config.yaml
num_hidden_layers: 14
norm_eps: 1e-05
extras: ["some layers without attention", "local attention windows", "hashed n-gram embeddings", "a smear gate", "learned residual scales", "skips across layers", "capped logits"]
final_lr_fraction: 0.0
Each number is 500 + 50 x the weight over its row's rms, rounded and kept within 0 to 999. Layers, rows and columns count from 0. Numbers have three digits each. The size before them is the row's rms in percent of the matrix's.

# layer 5 attention key, 256x256, rms 0.0451, rows 121-127, columns 0-255
087:434517520473543542489508534551499448445430490549504462532530486573558473449590544498517534436476511431485460524450509508422559350448495483421544518444503502454478521536494430446607578544495551519483492560556446555529549482507469549546435459595489490588421544383474480595509492504535414540520527516438439478485472529556514504609534489463507494427454486439491532430395550497502556454483419496453360531538503534523528546605491533466403536502560509469481532467450650454463535593476486482521458470515466577590394528521534440496469518450460472489471530512566483582431531538499485515498489527521399542499567494528462376487466489491451368569528506510481549485489514509545543455473538522546568517535499361513620429471469497441445553515535485511451397574530507461459551468539580
094:473435489450496543451541460487526518499521407491457505432516543450462608423621514409513518521519501383514480460377623540573431598448395541457512458457503434515565499446501461438507532473553464489471495433505526526520563563486600446543547491508465569543513530597532532486486466462474524590431586537460500558476444563490465492598527540490506473526526496569510503557423471450534394517480522604567513487503444469609453537543455481467566477577425448553535440498509506536549478414454491472409476505473513519498528588514518480520505431471504525522464461455501466489502538501520518484499516519555568463517430508489444515561419499569390529488438571484366534459512505537439466418438495464518502467502521559524555535624556524453604497552508538582426591484456535459388426491557429
099:443499460509528628533497484524547467508543463452476517495506465447482446428571515439392543502431513494534544396556499537497595557466425498550501538489537462457455540516529444456491463507488401444444477523436504525547510434514540487641444517490475450507538526564507437576482499577496509533604516518542549520422423682491505462467610518560412574497537485516494496450502482447518464474445454538511493540544452480484444545508539438469503469470484456486576515502491475587451452525538507396455481561477525536504540542568469474487443459452494423481446437487426483581550485488513506482471588556461419555519393513638446498373432459470512516511449535516506480540507510473480467524552450340528466412551410422565496552587436506520438554424550445385557511520481509546478540442502474
093:550517441408578574450525553448539523521463521514477548482553496387485507477593528506526599464468517517587493586328509476478409523543519502526503474493464545513503524452459499412547437508474521490563450410437590479462461534518550511514579486523464588476522559447549457579480580527514421583491507528447519550390440559511430479394487435528474476442497499600573504515479502483494478479534499609581554506466457425439428532508576497464481469607468533463568457574482513497439566493535526536531520495521538501568515558509510513498420461486513530495452479531482547549491548540514467537569539448583395384418481473523462498518459516449518588535409482515486510434484466493485458496503446555532485518507474571479528654462541458508539494556403627438493594489569531512368469531490522
089:517479535494625532524598560454549480463448491503448440493602568483589433446471505511619559444498557535515464514547518460505516475501425456512481466486450475489492494479584451433479491460411562516417526508499547547499497512528450379414567492529541545519504401523468501483489546504470440539442502457495585445471597510570561488551536542538523488486485475476507437489527474463526526466490426441470561568542522514467515443471533566499531491492519536537564422441537576476513537457374453480473509573483474573593483620476570468483549538514400542502385457549473549462479690493517480422516478464475532471463554561463641430506484426601527515501477535613484479557515477458522373463543458513454519523469423499455520517501483540500496634443415531435527465539487522556457432500492559
091:462526484497467606569436501510502494489547561454434462508501505497510410487504489509534544484426484434490519492618480483496521511511450525491483525501552532507515546576610505582470515522549510513544503644464534436555517480549490428417393502594488395458562462504451489516521508514537492495550519528540531450541509520478549555553539573499425588429449420424541490458519573553491494478505440415435449534455551535452441472345541549478500520461540469548545575460445485501408551558571502436564518538479454530525535436480632538530502492499496544478492518507508519575580494517548415496464468517487462578533463589494550473546496519507551446386494360551514433543479491491479567566526491468531465452459589500514493432462493565514414510439460563402499392496411498669479504526405552
090:529524557572590625496566541461534492485505481420583487428516585434468440482496453538428530450510535518501475553462449433432610448456581479511595455566509445520512496573546530436527531392446544508485464483473499411558495560563472547357446508571531453497458500436471510481475468379462524466534418497385527447521469441401636584485496614353467594532485473558520529455552525486480488450488441470477590489532450580494505444408462569531498521437480528520535562456518475508423556462550478507491549489482506525424464542494526453488544463576441446523525519539506590443505510528603513490505537511549528488587487514501444551530513435538591492496486483458472491529450448569456505429551467547410443512486551514545481495502499478471505498554500504436531584496412472615442453476535522
# layer 5 attention query, 256x256, rms 0.0452, rows 122-127, columns 0-255
099:552580494524516516558534491470411517545381555465513485445413641439432470580433483488439499538476554508508546477514563500445447482496586572583389447480447499576473542483499435424512548505525460530539471505501458418532439469560487456451444397477486410466556594533569452484530497498492529408573533386482538504464560470496416493559423544505540471508420513407405455388642444560475526510511486508452491509468538468473499504533430494516409529437554458427486435451407518521548535557557445494389462592416543534392578442568436489477490525476574526529435539451549502508580488511494544480475459513504554535410511490500532520523487538532499488466519458419447516541510469480459499525490482528511491520518534502515539502424466524525430537513490574433550435493335517492532542484569497
099:494503512463520444523414546513492594565489469496496471514526487584477549453375499538469458538623480501511448577436401465514400512527564554546432438465452568536508509530458490541396513455569463466579526572542493467509483457435509572510575513421506485503625534607481460536428504615467527452521477514531460506400453485555498532567559440609658555425483527467578498473534540553549548526500517491449430502441501489544447533511516537384483481460469502427511464494431479531548473527431491497473550487484465399544530420495522558502426488577532547469506514464517537496436478501460481454398403552548544523473540521500507482563581540516524522397405432558539526530634583508538519558519549587553448499477463434471478496412611454525435550516506528501517474538445505531478540538507474
093:531507534449455422551474505488494473533493493490548405458474583558523464499444603451561588472564481456384432497478436525470445518511409474445485513496440591501520485444519494511576513543464466541454598520502418557540502460492481472535424480498416498599476563473533462545417443468522510432531539527456391531515501525491390492537560599413536549501404563354498576532484419423462552427549441497466468538473510488531474465677398462530507558486561473482418445478466531565519490398455493434458534537549438511468446539520483521505611516516486576454467578512539444561501495483504582543448448544481582462491530465485422438447486472465472486491532507560525539497573553599529519451472452491518533582521410492602469445483500473499459429494482535461450577454489517500437537517556427
091:360609590455484593510569516518409533536510586483517531486509506539457523581478353430496467505435433441527508490508518544492534496543554517476478565466511529570511507529407483457441461507480474550499565470542496485612421473549493569593478496545483536552466525584421466488482507500454370399523437648574462551484576401452524500593478579406527497452511466479488513474511449497522433438572452509554498484405495501493452367551479458606468498509508540508419478478542468487497464592507469447506527511482485476439490546459477607565532501515432457519553514555421503504476592520575529475477461483529515423504537464472467458414500377421539478519412542463464546472568504501449536430482504457473399500466568501427438497514491508525401497500521510557543572458514492455492498550462513
094:444535512470469432498449492588519465582644519538463445509596488537493525513468481490482450472506480560573425447609454557506564506520475445491508502472532478534473424536483465558472498505481487421477513506568501545434462419433495571482544496439485530596496429436502521460525549569494521607509442575535549513543523418529547459486467534552484515573495476546596468517455568480467416485492579514476508506515536448482542574514495508451645455468502586540446490488500504484495536468500524473632546482493463412421512569476534567518536528458582463567505457520510540605365514460411461421559585545480434484504470516537555512412569374570577518576433509572620478550542521478501537482568550415468461528490478491516456592516565534553500568574537498523428491593620489463506486486474487
094:456496487480453478500487467470457458508561558497542463454594500503588551491501466360562517521447511547476539433531535527508605475539488506480538545442523512479420501509431519548513474527469504452482522455488533521510501500525535468573467503516460515548411441554464463496515503595611423489413471512517445500541499470619443426544516529578551439565501543504431446493514501578563482488537604532522475496486545519385449528592526481498540469517471542459409473532512475590438439567470476441583384492482442528590451507524518594575560483494549579539452429497473466628441462499461548496535464544441520529489505495468464498341459450588402479566458511591531512434578464483421455595584516419576506439587436512442504502628462568510522454511490447539546422506553504558508470512493445
# layer 5 attention value, 256x256, rms 0.0452, rows 0-20, columns 0-255
099:353449554461516560563514508491591539477537550415533458446426468464441466479524439533507423518484460467484524548405551462453505490397533552479520496510524609508594415565513519477532495517652453591522542455522450600451496492458467548456468460562494549502421520532453488550526371465479584549475546481546466637596402504474427435449492515533521489595513486514482555489413502547468436527448494557424597421522555566465502495461509506497464512516472586559515447484529437471471489513439520427542444576481549517493520599452537564450498439486494456508519572578443522551542490541559488522465525531517376442576515470510413521514442505475449504551436463458470492474492504587468451505473547498468482574503481516577462507506477588472514541611485497534542412519598519531495473378487507
089:504400436498490464603393484477570412499572468468507510489542524501481515456389379522420581503532498471496458498497522385400563586485562484463546516450498510515527437543550601559522433373427540544450555452508447516498511434474519522515474516418457415480491596510503502549584534531517498464592485449485482420545459581595550528592501459530434527459527569447480466543553466559440554418546524456416474532468508538516546510550501516498521488413429457482534541491533563478521453446549528472465529567461530462592519502578534479462439572581577525504514521504426497608518449447478491444537506579407420495455460464508508453428488473533432478548563550534549561426475536587649513497581517541498499547571494501458533444524559472578492587492540473524532504531514495556455566498463548
097:415503494499505521483493450551536599497566573567488513572492519457460533473460502530453576537450504572516389610584516440476486418481483525487518538463531523541551539485448514391553548547575398522618508487510444500430502596467503468479445472517467540560538581565535435586483420550504457531450516463497544544529479546517446516542500520543531411509533503511524488566521461491583464485467566470461505494520478545538502540504390410537624501521486477630432481530465474484478471447525460596558460621518485595514529378535563568488479526469552606513516502490367504518522533501562527466579515435445343594528485617445462513459480590561549485540521465446478516456488462515474524527524511425578486528552575497475499488500444464483519540586485409511513403491534476488542502461456439
093:461524485531462521564551611498457494517586458481527595482629564546509519533373505452527566508484557497434554501437509522472473520532594530490480515509468539452503586467462396439559505528496518467524498529471522445473517495589531457463443566451489513484493580563485474443505540434486530455468497504533543431493537515536461521509391492595529532619496544481486439407583467565451571514532437426530600498468477426522461461557518511575463501499550482487385542426485525488597489540467476504468464521501427457485487405592381478517517606493654513495522446521536515537559448517423505457555442497430581535456524474460480563512495473607490520568494519466551481449412451395535557466466439495503451498516495478473446488550399464518530577560507354445465505597408520524518511549526510
089:591483493491459551438485445497368461420456515542444471420479445578482479525527559387529455592538514439521661493497530565518549400550430465427544509565443519506638464500509481557487471447426545506444453443438468492604502468557493487473584541522523513569552501550511473462515507562559448466477471412487481437438580503489549458532489482434504449477464505503401513589525503456446391435475509466519461453527509438598464450510513499492579494502473499468520432527526540464533477518455471488419524407509528528556491500573507448468529489517425432508545442539500498470462560542443577506454544485568538427415511406528547482602463461486505498456473580527531579550545436584483428472474518497413473503572502563564600615507473482503514506473479540502465603483485485463522451644477445
100:485539484487449535437527515539472542495578507503582490504470523604485461532554499536431515481504496555522494510443535511523451424507557457593514494559480499555459522473484410489461455504578629541529504413481547364486418515519458431515591497420601529492507441471511508473519540424519415519514402522563590414505534487522514568537509556410489452518525535420441499487432447406486442459483476557481527600591416512440524483588537440477575526566434486490541515493593489490499373495495518521494567434460477438515475485547454507430562565519402488459528459517429498455528481508447548557489481571584572377513539524536540465582562449485535498531416577524497575437484558490529457525485528503422560488473471498417530492362543533513531449486444545537482574544560469522610536397441505
090:503432505573471471504486475523564499456562507502553469541551450426579436449408441481461546526497406458484445483498519480473546429517469514468534477544580504460553492512589587557539387437449515540480496415529545421556431476478470516533450452507507449463579599577527521508517530598585438550532456495564524421542461494496545578510529460448514487512569428407457489497509522459495531419509489517481471453442610573479559490464406440485434502462473536578621517471523513504504415541476521588472506431537512531528482547477500535562468497477434552484490535482508442527478437443555498512560447480469502489430455505480481392423525463422497468471513512478531603497671463564521513490526421540605565410552561455407513529456551419451431479483558543428394563454544419517461495430533581
090:543457586512525451512443433485512380500569549462570460543489497482421558509536437502413477503445529387394535563451489504509524587547565558478485483421481555565487529487486505501541480395523476496504437446423508460483478462457546573519426529496487444495546459520612543513503480533458488440471494445591463536486468492493505515514484408406504505507459512577456458550461534554508512499470493476427511490571402431458454507546467428476435493530481465507600465500517581482432475495476511484496438473518572500519514434575477499506489456531545619480550571533501524481544423459519493509569414525501522456644553397463466496508444547509540575444609553544541514588560524404564479526445475367605486474482505444454388439598435467468372457531486470504529534464426441494535559516531603
085:571415484483462407472522435548457506523547502443466518464465493495559462562478481497385503578488490549431470461541511549518477489564487487665573435530504486501437484458447604447491435468535469448431478420477407523515508512515529557484624518446462557455459552508602569429468520537543467396549421492500506479506458447563535546620555429431482563483480453584452515505464480533571577525471450514543477609508517512541467465574409454421507495484517533414480536526546433501596452411454506525416479515468469461473493381428491511466451521565452568570609510517490515420470407439481547454487433567555528501547484569521485478526506580441563536478441534546526576636496532544562503544498505395490538484507453561519444493470517480482430537515534541515448489406523462493457562495471531
096:467599458559523507534564503469460544524433479484471529541596458395567447462368506464496502574440547458513581416536581540470506465477476527561552519458500533435556589452511469455485498556460523560417493490609578471493499582551480565577352464549598508535396488575477486525511600481481510542506534445477479470508458506505512424491466546510508509538586463438504427531484596522553623513531538549601435442498589569516518475500486603542404505489496537490465462498526457429444588470516508551418509478436486473467585481549448527496527448406527460437463576515580467421532445520537469471505453470473547587376523504441431440459513442558462520563539476482542525479519503451512486588504441564518487590469517502498536454477471481462451549375469506503497495587468504516492487461503405
097:547424456476501565493467346534510578458510573584453541603481418432527547474528449482498480490525501333456459464521594530531488492489502512477575502524511518516553447506486455404528492536499418538622451451521460555453480565567513445485535611427524574551440482564559497554515488556482451468541401418439477515448558460433592523571515429427474446510472542475502456614495475488556528635459508476495510486483473434481440534527545536447471460514431573513538442517477538434494455443530510593524511505455502498440493467510490536511523483449483559455590484493423522507489470517605495451461427531634557543450505557421556445427595481506541517523489529419550548489547485488530449486569523396544513523463434449514457561547439531478501506555539461597610502460492492489505587522461482
090:408491492537488488525385512472522435584538476475508538486569480347389470449436604468497503436416489531559557503504492525519541493608461439426456486485525436554513520549496445489571608501452469482460461629537545546457566526488497559504430462540470487452544420396463540548465472493394546631495535441474505505507545555491533443498491537556551452470492472523489489477616548584487548505502542519448410561621548537529461478512471485595440475465538499440504431480476477549471535467560521457567520568533497402504528474488465452485510517497540595520533561492475506491493473452443468511500478511483475526487465550479424532402504537615564458489543471602446401564457512489461464451588517462471495457555524500559493473390492499464433421580472557441518398454502537486629491494547459
100:486496530427468433568476522470430516516602565481478457516478490528443519601509423454537490605436499501427538399495498466485549532515516489500426539500554456472417546546522420607556506540506509504520425497523502463532603458458512581511435451537531492424487465464391459404448470515396595499478551508553538601420423482577510492512537462439516516586539561535445502479482507560545477470460528519457531454561513498596405523580531476532455509539538471459510557471484468558496490441453492481459471558538542557510491491469448460468417485511502420536491478507474486426542468513523544437398509523441510492416470471518484560436402475536558376636499536556419538427547588438541513512511423436485487548428632516573511495566497482439483398565399425540454478547510436511489542489587509
094:505571566401480501431501514554490502482551541594434522592503474489577492364483535586526561444544486477468437564473493478513457536591381459475423475425502511471496677461474534431469550472535480431519541480459519437486467569439563463448511413529451442483573526524501463521520528518555494412555444487480578474579447413489462540444526590500551603477454518514535574481525522539487502532573515530421536544487422430523575580559552515490557522455482362596484565513390492520560479440487491527527568526541456521506465436490510491492481487483513582526483486491510479469559464471510506453571464462480477531465509608467580450485585488469482501455387459445424526423639515514491546496552493562471534437459481526409525498426484514468550435439595545498510513500563469529496452521583541
101:386595535510501493497540381538535522545460583554525549507478468505444454504474478505488467519560451570491521511545497547538480413469465457516490500490537483518463526555569471501532427490533469545555488503526450416511448431490543551503455518560453516569502468489582591530433443547468519493563537549579430550537446469497492507468540508446457570493522455531535534588538537386490436507472463493484540428534486534458480457526329562478474507483419470537509523497580462558409371540490491526605502484472466503407480532370518472524545445405528471553396541504589495617394521528529511560358447571449471464588508513501449567433562465400561490475487426458578462533529522534504550587538459554528489508438523443439402515509467490506477478542434469543450530446532484566558561444463563
096:548494406471497494525557602505597533486439522496411568511422571495457523543547447536552568556469473559515491540380592499572491554450530600637488465548465581518530524454478636418493451481483495591479499494505467496442463545490529501456555540486457509569468580488602509536457444526456554476619562521493484500594482476483469499448453441489517550509534479563479448544530390545534527553511537484590613485367557558416499477501450522466526487541507421500490464494473527508527410518471473505520520473491549502454464505594482510451469545488540530594455547543526509493438447554479450447502467472415653459542553518485492549487554541556440546458531518504533554573443540511436528546575455525522498551531467491529544525557452505467489412547538489534548544439436436482429630466588421
086:432505440517533366476432446549542464479485554511466579544550458480459477435514492549493475470482532479542523510530522504430462456534444586572492569365555466533549590463505483517526576405487586473525447477526501443433463569383511568427434417516540494448525461472435509587518507485465643439401590550488583510534457529480535506462570474536442463515585465552500504430479584494475534320476461569445454494608529512519467507604482509503491514498436430566491422464539462520487543447493493472597523494495454503484529599542538486533552461494523428509446539441426502549523462468584450441527550539505474488560487487522474558426531394529474530525560475528463488420528541442473519508596533590404585481427542544500484453494497502515488492568569594544485526480530474542532465503580522
105:555401582559493487453463345523452535478453485529532442473533428508414544427582484573409545483532517507482521584492517516485510542524506492508519458373485449511481597528624453523635521475606559555496491409511487449548562537373509533520583536556563499443562516441429496499569514485447535520543517487513557536491467519451446568476502387472541446547536499437540444580446533412510535430554510472406459445538484436518544575441520400558382523548456430558511492472478504463555494544438518480501504454449511542559529566443571432525441494577462487491517507459545515406404469438495505570571474466469553440492472399469562428465468484540492571539554489521530488489519525459584461530468558532598523489522540549559518541498514517529522520591420518566476546496489438488534506474553511
096:496483552505482535447467539531499533455450486519535495494576546363501452524525379532459434496413542487530556533481414454519498409633573437531528509536482469588488412539479469389528533489469534473533404450526569516414367612494466501499547446519571513436473468493460559598434441511442478509412612514544510449474535541502518487491463458434559501419508496508468446451478436499509424546508418606491477604586473500456476506536513435459512482591517558472504531466530581568480477554548533464584528476526461511499459547473535484500539470492458635551459560504512513500523491509418452513448597492503487446591506488505505541518541553544592486508599465564565498480439522416405518487573460459539588481467433464492438409401531537506529445559474516431492551514573529504543532454480439
094:512543440542510530566493560567543494543478575461449450558488525497485499545457548481568546598478526573517378581472532509543452531440500416542456560472521527488548434467480522561464539619451487634559547451505497507518484514534491517488473570442523471558569548597633530507530508538426534471526506520574545525543513458531563498541543488505534448479522462570475504553532496504531463557481548428490524453454532516499558553448459467435527517434481481519514467438412453419524428477452480501498537511434520497560499533501575602520511419443508418518550539536420483515449609577550504457546396443411506417572486585481422470483576489544573506465526533623464529634539550573557559495571423487467607416513484525509519464589464493496437472500612454488477464506465481500481607463603535
101:417535507545597447537434526495472453503541445566554514465642561484494465461422585477500485547447522434529534438521489536443502487567586579433564562526528561446454581580503434484534497390555496534465475521442483482497434519487517478555523393545498562488495430538424431513541488487516578517446514446473537486450494500563508434475432479505534479564598572409551449427516532561541493395454541550445565518606462533578472539541545533551524505508530436565394563438563549505452385491504485541461563565580470533544536488548539456497560568454586532499451476482479468515551489478441472451513547492469480545453525489461465588490486446614433537600533419475492523470443511557512443560506438468440520548488452499438460483530480488520577592477476440482531498632477486508474405510445392
# layer 5 attention output (transposed), 256x256, rms 0.0432, rows 0-20, columns 0-255
100:452545454516407489510485474499497556470566448482493500407537434527493556515558385569442440513451504440498595494514651543446501530474538553450519493472426582416455515465513538549502503549542581503464490511533472530571441606494479533539468523599527477531441507487459510502499483509463479507476504436646428532530490581453500535495526560539491538485523556521511480535460478473482382470499441561530512503528550486489533485537605433540587494476476505537436460500486502453412488506499405458396514632422465473440543492502573507519496470477420500538513561525393598423408535521590409553517512539450405470533527479534389508517452414416544506471543426494457501401560458516506491431408561466472531436466524463572485562441475541469397508531573562454522400494482571482522479460479423
093:540452463603479450592489506485559441646567516407521518486442433477499484538439502517494547553552494420431555589544508531452478481463459613474536614448497540476533537432513580565505530501532551512491524576499404551422536491450573538524437487430479537518434616522561493493574481522518452611533578368470507398516545490502551476588469488511457524511497497600443539442481514506495467458566532421474519485520489526492532578490497534543565374401548405452592456532413493500485465462537554544438463452519532460500536458539480519451505555467571523484498516488583447581559365503548421491500492508459494508477486466539453486540487499575543429490509399493509552517513504536573512551569461481538581498441489567522472391550513438496545517487496408508522551366471516544506543481478490
100:506499416408486547533492617513533549446533480518507468522609522391530443451437419487500516495472457573529498588527545406525518521506510380523520450494627574448538424474553515453439421520522433483540427485534458542481493622547537536475466501607506526490452495480477493597458466486465410516496465516503446492505470504529476551473505450521543536465528375430534505520531516546625575507496488464489516513471428534546473598462527532492505495513443474567472494453476469493430459496543483544580474539475486570485493533468576613471491462450556533517522554515383512549501406427597479522550514463476353563509460587437428568481470491429433477549455560521502525363497420547491558444506592429537467473540521422474466472524467516513495472536583494524481385587480477586487547519472476
096:422483511478513464563515513510461477418577494521522495472460577503508614488509493435452516528408563492481445506507428446470532548568527502486467593506566416418557466457535442480524449475451421486522505453533542450415479531531561450484508527493381483447477516515510471508664545364559457520517489488464527493477604491587488488536392483545565505530507429507538470441445453566388540475587419490449513499513424530498513513473509508513546419588482494463502625351508573479534501551499557520443492496548516579600422521550436523441501531461581562644503546445464466606505493474425494481523580458510479497550460512450512471508555537545549503499483514508536518430452496440471507461546524477621488542460482472547467364530503508502513555473492447483504617551575444436455452529482499
095:576550521530521490487455510573405481383518542595492489469461508631460461509499552522476574500456566574559564496497452591449534440519491516534511422572365541509498500438430509582508609446493577507468528520495536424495490457564433522473628528447549545628600450551544509440540485519493494504448482545468471483556448539506576479467593473471475404526424526534389494551495476471461519476449515443452428577550542442515512520561397486524564531447491484518440470509501520451513544598486617505546478398557478372540497516491502520481530532538492505476519434545519504487413514513474516518551556509548652461496498451536523441512542499527502575523425559538540432508483471535477468518560565506498439552499485563464480545472513525436520513554393488551538663446521460475456525524472506
098:476525542508545521543544530530578553565464555596537474518459495491462492507504453572491586445464528487566432484543420470572413506598501397515562527443469458560464560584558444509512539484551486541533538485538547417475519530526550529462519536422532501517535484533532538510526538513484524615495437506598587470556529561473488494451480431394584461498487566334444445576480477485488514416436540536486480609543628497467547552576450416528499553523506418551575467568486552536501471547505536530508492537482483420540460501465493562507573549411464506439496473519463495494549569512482521534516458517530551486524613497486569464457558520596591484573501411486517509502587509468565427532586391501598428508519517531488402500426502509618507591476433496485487503549581446524536573459507520
091:597474457618459494526498476531565551594423520445467523594488413443539411509505509546448532517602597502444534557522548492480445447432464521516489475491409459522550493451528568524527536526483545489534486570456486517518485470473443474425415440402620581537503591572491548532428467604452481451557490466499516432504482538464461538552553461452500475453464472489402504452562532463533537434530486494502477466480464511549525577505467567472441507474513436568603416454522525461483501464530481540524532460513481475546536456497468599476520451502499464409432445547586409522581557511498481565553455520501499495432530489484566526549505487486520406499491484466501528615542518563576509574511466580603593500547512622458503562515464492440512547466657443518453474345533490538562544488507562
091:476505495475567509476465558533540548607479488460499529553547492482497575538536458525390440554484594475389529556513401513529529442479525516436526531429554417556555463492447491540540432462488495524565546509435459495473480430487518555529481508436521515512497499459546521507540491494537456502471518392590451567539558414489519443595533466459476526489477519532561504500626515534532348423550527512461437455509374397476548506450551443455475453486573443642532428440519476492431488546403763525495463427458532478499521510502429543466565466517493526494574490507514518446470434533537444556528451514452601486468481395446501517545528502516509420481541460500445524526479530483579435519490553432433505495428521496443525438531522494502504509513555470515482511465548513471618514534479466
090:608505548464405475474493452516504510659404442478515486503459492487533537455537489573484462545544589450528528524497394475561469436504471487523470409431372507564517541495421560499503478506548425557517567535469425493574478412462571502446555488409554592490504530512531571518480484567536470539520480473566512477497517480488516489546399482411426491507529506423461496609496513544579523490485493481503479569468474439502485573579405428503405440497585454552588445504520493513505452360466556476450548442477531436498535503539503588517575541563491555438510520538537483393612394505437485477511416575590465483448571436485578550469484537465491500555459513484461597492519540484576482517492493385602516499427438553513514551492487498505443478550453543534430525454438519462495512516504522
099:521519443457469473486512404528514469420492489413463509699473432474508497617429520418564488522564524450472507476479625468481498520475521546496497492562510533495533462454585484454489527530463506529542427437485541532523496570543513504416494552490489484524481501589408429496492548502460502362588503390419515482479447444522484538525416480541529457529494387525495397510427544508499545573536469557520511411518506591457486365500471560420461478473454565464499545474548528433496519519493456504389565602495503606537486422493478529507539403480530470570505511513436498461544525474371637484487573480469524521493488554502484457510497456492562482483508479487564529506488657510468437491513495532547556519528421544576526472561469515391441481435492523565499520425538416504480487506503533
098:559489481405409528436466522612497540407506547448536559579583504424508475490525398511505544465488446499488540536574447460555465456516573429486519339582598483545527501529485514542489494435494470514531506526534494515480495568570560513419558537439522538537507485475527507527504528537475568523520461584518476523480476528507485442536517444464465504500493469465516441550434582522518513510496472447494483465475505505475515560508583514478481357512464468513513484590490473528432499465494626570548501412446460446479466439475461598490538473519573474395605473462407475434464426523633519512462442557538439497459494487454513441430434516502570465547442539475594506439478418520551544502543582336501434491511541441496508559539536514565501548522493515667475569555561454518493600537492446
094:480478531540560514510460438479535442556512542430512496505540529424459460457430543465510467514508536431458558538516482497445528453474507515525462498523674464495488507550505496534469521485549491519545399514454449564478536486534440500351400479553483464367460493399495587456588497513533654563512536449497503442424585508473530494448597490583382435515487397403540470463514521549505436523450437458452477503533469540501484532420513488492457519456503573496515492494451463568441505455525527504531489492501545518414514513492546383434467428485552506543564523529504580472588461435452455388399464478481450551526429576483485559482447519458514493490545494508433417546423529526489475493488506436365602469457505561503525415552517488483500445463517529507519388540417475574607494448501476
101:539464548399564516517495486566496495536550611493496451538476447478522522545421526466516405548521458492507549474490408530521562561509509495448481458459538490465545453519520464499552531538536611453470500511481493513478433424455504575592520512423526488474455486485476535482454539485497365526500512431576591476491574461513586496541521547552514505550471478549474532496369469542497404472511522486412555494590558463480540561505460441498518521439521548421556548439501547503469501519370560414566624462472520514560516551471532505475489451437495545635553514526512518467501485469476385467548580477517454456509495495504456532532494486554551384468567400515476433534504608471520403548508530528533603442403460509579478475459497553382446419525512487544460425470629483420512519544385496
096:395436499450550533461495530511531528575431448607531535445465526411625439429482530468559592484493444530481409598405435390510555562481456387521499498516524499449528522579458496454483439417551503466489481478476512542468557465502595476516541457542512495462536547504494486549444514524516404488524387523475483453491425456485397441357498476435559519453469502486427556469522498474476558469454510606522597594475397540604483510479524549476464481469541520506585530448465472502585462453566475526594514480489446519445466484507468458546481489510525531419477457533508426573614542440498570474477422467471391537486552515424491515527458501535420451558465632472461488506535458531506480479494474575539527549582496443394499513504455530511449526435584522497480519590508447545441479502512511
103:397544482470464470507508519553541549579461466447486505431615433482567416489510485563509414497549437526538493499533434510538509495489442407440486488516509445513606435563491468490548408529455478534518528565505491500619443416463487451535396403493461456577443470453488463525449425552590552483460537535602450573547489514525442471558492539519513519493507441374454447515483540471538431424549444540514419471416515451558465511563528567465542525523511495530535489532605497499481445536470408466538550525482482527381508569464521575506548443496475462408505579517474554570471562520559597565491526487494501460478482577550516584512463521503508447443506519421483545558541512590436533429440522522554435535450613438411523495471507505513430527495572546517483415523641597527501536539546448
095:433503482446397458556545629455412488481448450551478518485569482488500546498566430478544546513382471449504515465441551462565548509449515478512565395588516446505508531548481558478561351519417467522476468497483450548526504530520557530533556514473386507521445480500519493525507470538533449582489556539501429548468533550476460539552355464485537483452577448521465489615555505471587438485467570481559522433474467498480476482500531487478458483601540469542511524466566496450479452476555418522492475475487466532507393599514502514539519571525415472568438516483521498560385497540471498563552535516530480470513504489588523448472485539526583490560501592455498571361469570457439561411502515499524397532494464338472536482541487528537487473527493514571499581452502513420442444478566615
091:455458522490578427525467440496551530536549451427565508515514431496581464475446525521535543474500394405514515489501501481428502543479494559458569512484572474539487433497454465491498451442549553509515437528526562600370548477458495515508424448529518450439425534475429500515430372547530539453491543443540562487526539427436461531515599491476570474473532526485505438511485564474492439449456524531379498499598514458529427516497438556442556543403459492532586473461487429503434490587457602458591504500473450520429542506505493478501494464450557450547536504521448498542553507507574548380457459500454369518504521460552417498517489432619510467494539364520501489578566504504437504503519492556434466508493488425459406416524511472515374498474518592392547414551517434498562497457526565
103:532482474573537463408438509567543609550461415509542563510588428560519481488510487510427482454562491580547503495542449536467536476492496523496581421464444431555441481546552451479554545485515669504515483532499528515482493435403479509536524508413604545488424506466441477477500517496466459566447477391553524497531472457513525502540480384521548511501470551529602492389549497441479518472523541499394512478520452480507536600447485513436499483443476396532541490548524416516490486529465581518593496426474481447531527460475467420493522541572514434469523402527484461501471469458357435518470497529452586493481514486472486549498513416636593518539557470548523462688518542512587441535503533557471566506509537509474434489428492508521561546537589474551493426459472486454584473525556527
095:525544557547469468533488521549529497498464534602538515593540480453483569550521447601480501500462458437467505452557437479481409423540505501502543567443592414563473540578534515562543487489517436475544483470476512491407494568472515490388479493572498443408513417370499591536482469518543635474504521417588521512470553541468447521450500459468532462476537510497583485491585554552545510455484548476465407549584517470447511464526516459491471489510574477583416501529472500557418519483499631451582452536473475489436426508461537445539454495408435525534442515483540568462518575497510512423488450519472514500481488497553651520498548484496480461525584413454506436406478432469453573607542452469449520526511506464552492427422527507571578517453432551421507402539496517504618524430466489
100:478538497425473534604469502407514437580497492356472477517595488501476394410418499516545528496483484489512526581529564476551489470476492384442481512533576512462557415541459510497486467524467527578471487508554460517640501541520523539484447431431522519520440504503520470546535580597477374545572496610512518491518537483558470513578422575474569464492514460484373506492662532501514394495443555488472541456503539535445522522498466518542439483467466506525566461297513457465490519423523617489541444431482449478593474523517523621504440492492515555490520555536553545530512468463493502557530451498523440464495531514546466434533553545509540403539475538497486578451487552570488541408477573434527457486519508409495495542533475521523481474484544529503464516496468591511548509507552587
105:542503490483517440573513551551508466506575527513552444543525460450533501571455557452497481497432544471485432522476494429407519570544538573509432536551557551442514430457576476480473543486513566495535465514519578483371461541532520542561471510506451458529425490468482486532522491423508501528467564385461561479483482502513518514451526492572536482536479456520565472498393482502456500501490512564470427554576452541519498496532455474448588335491452506520416539460509573472456492599485618521479538584498512567511485527512519464463532407392605569607501527502409489559604492481497453473501629460509463559506469569494483501518509502601442517519515382520565452470523472522473482424551425599457572517518452574508447378497500493467557441489473488462543550564663412486552503472440444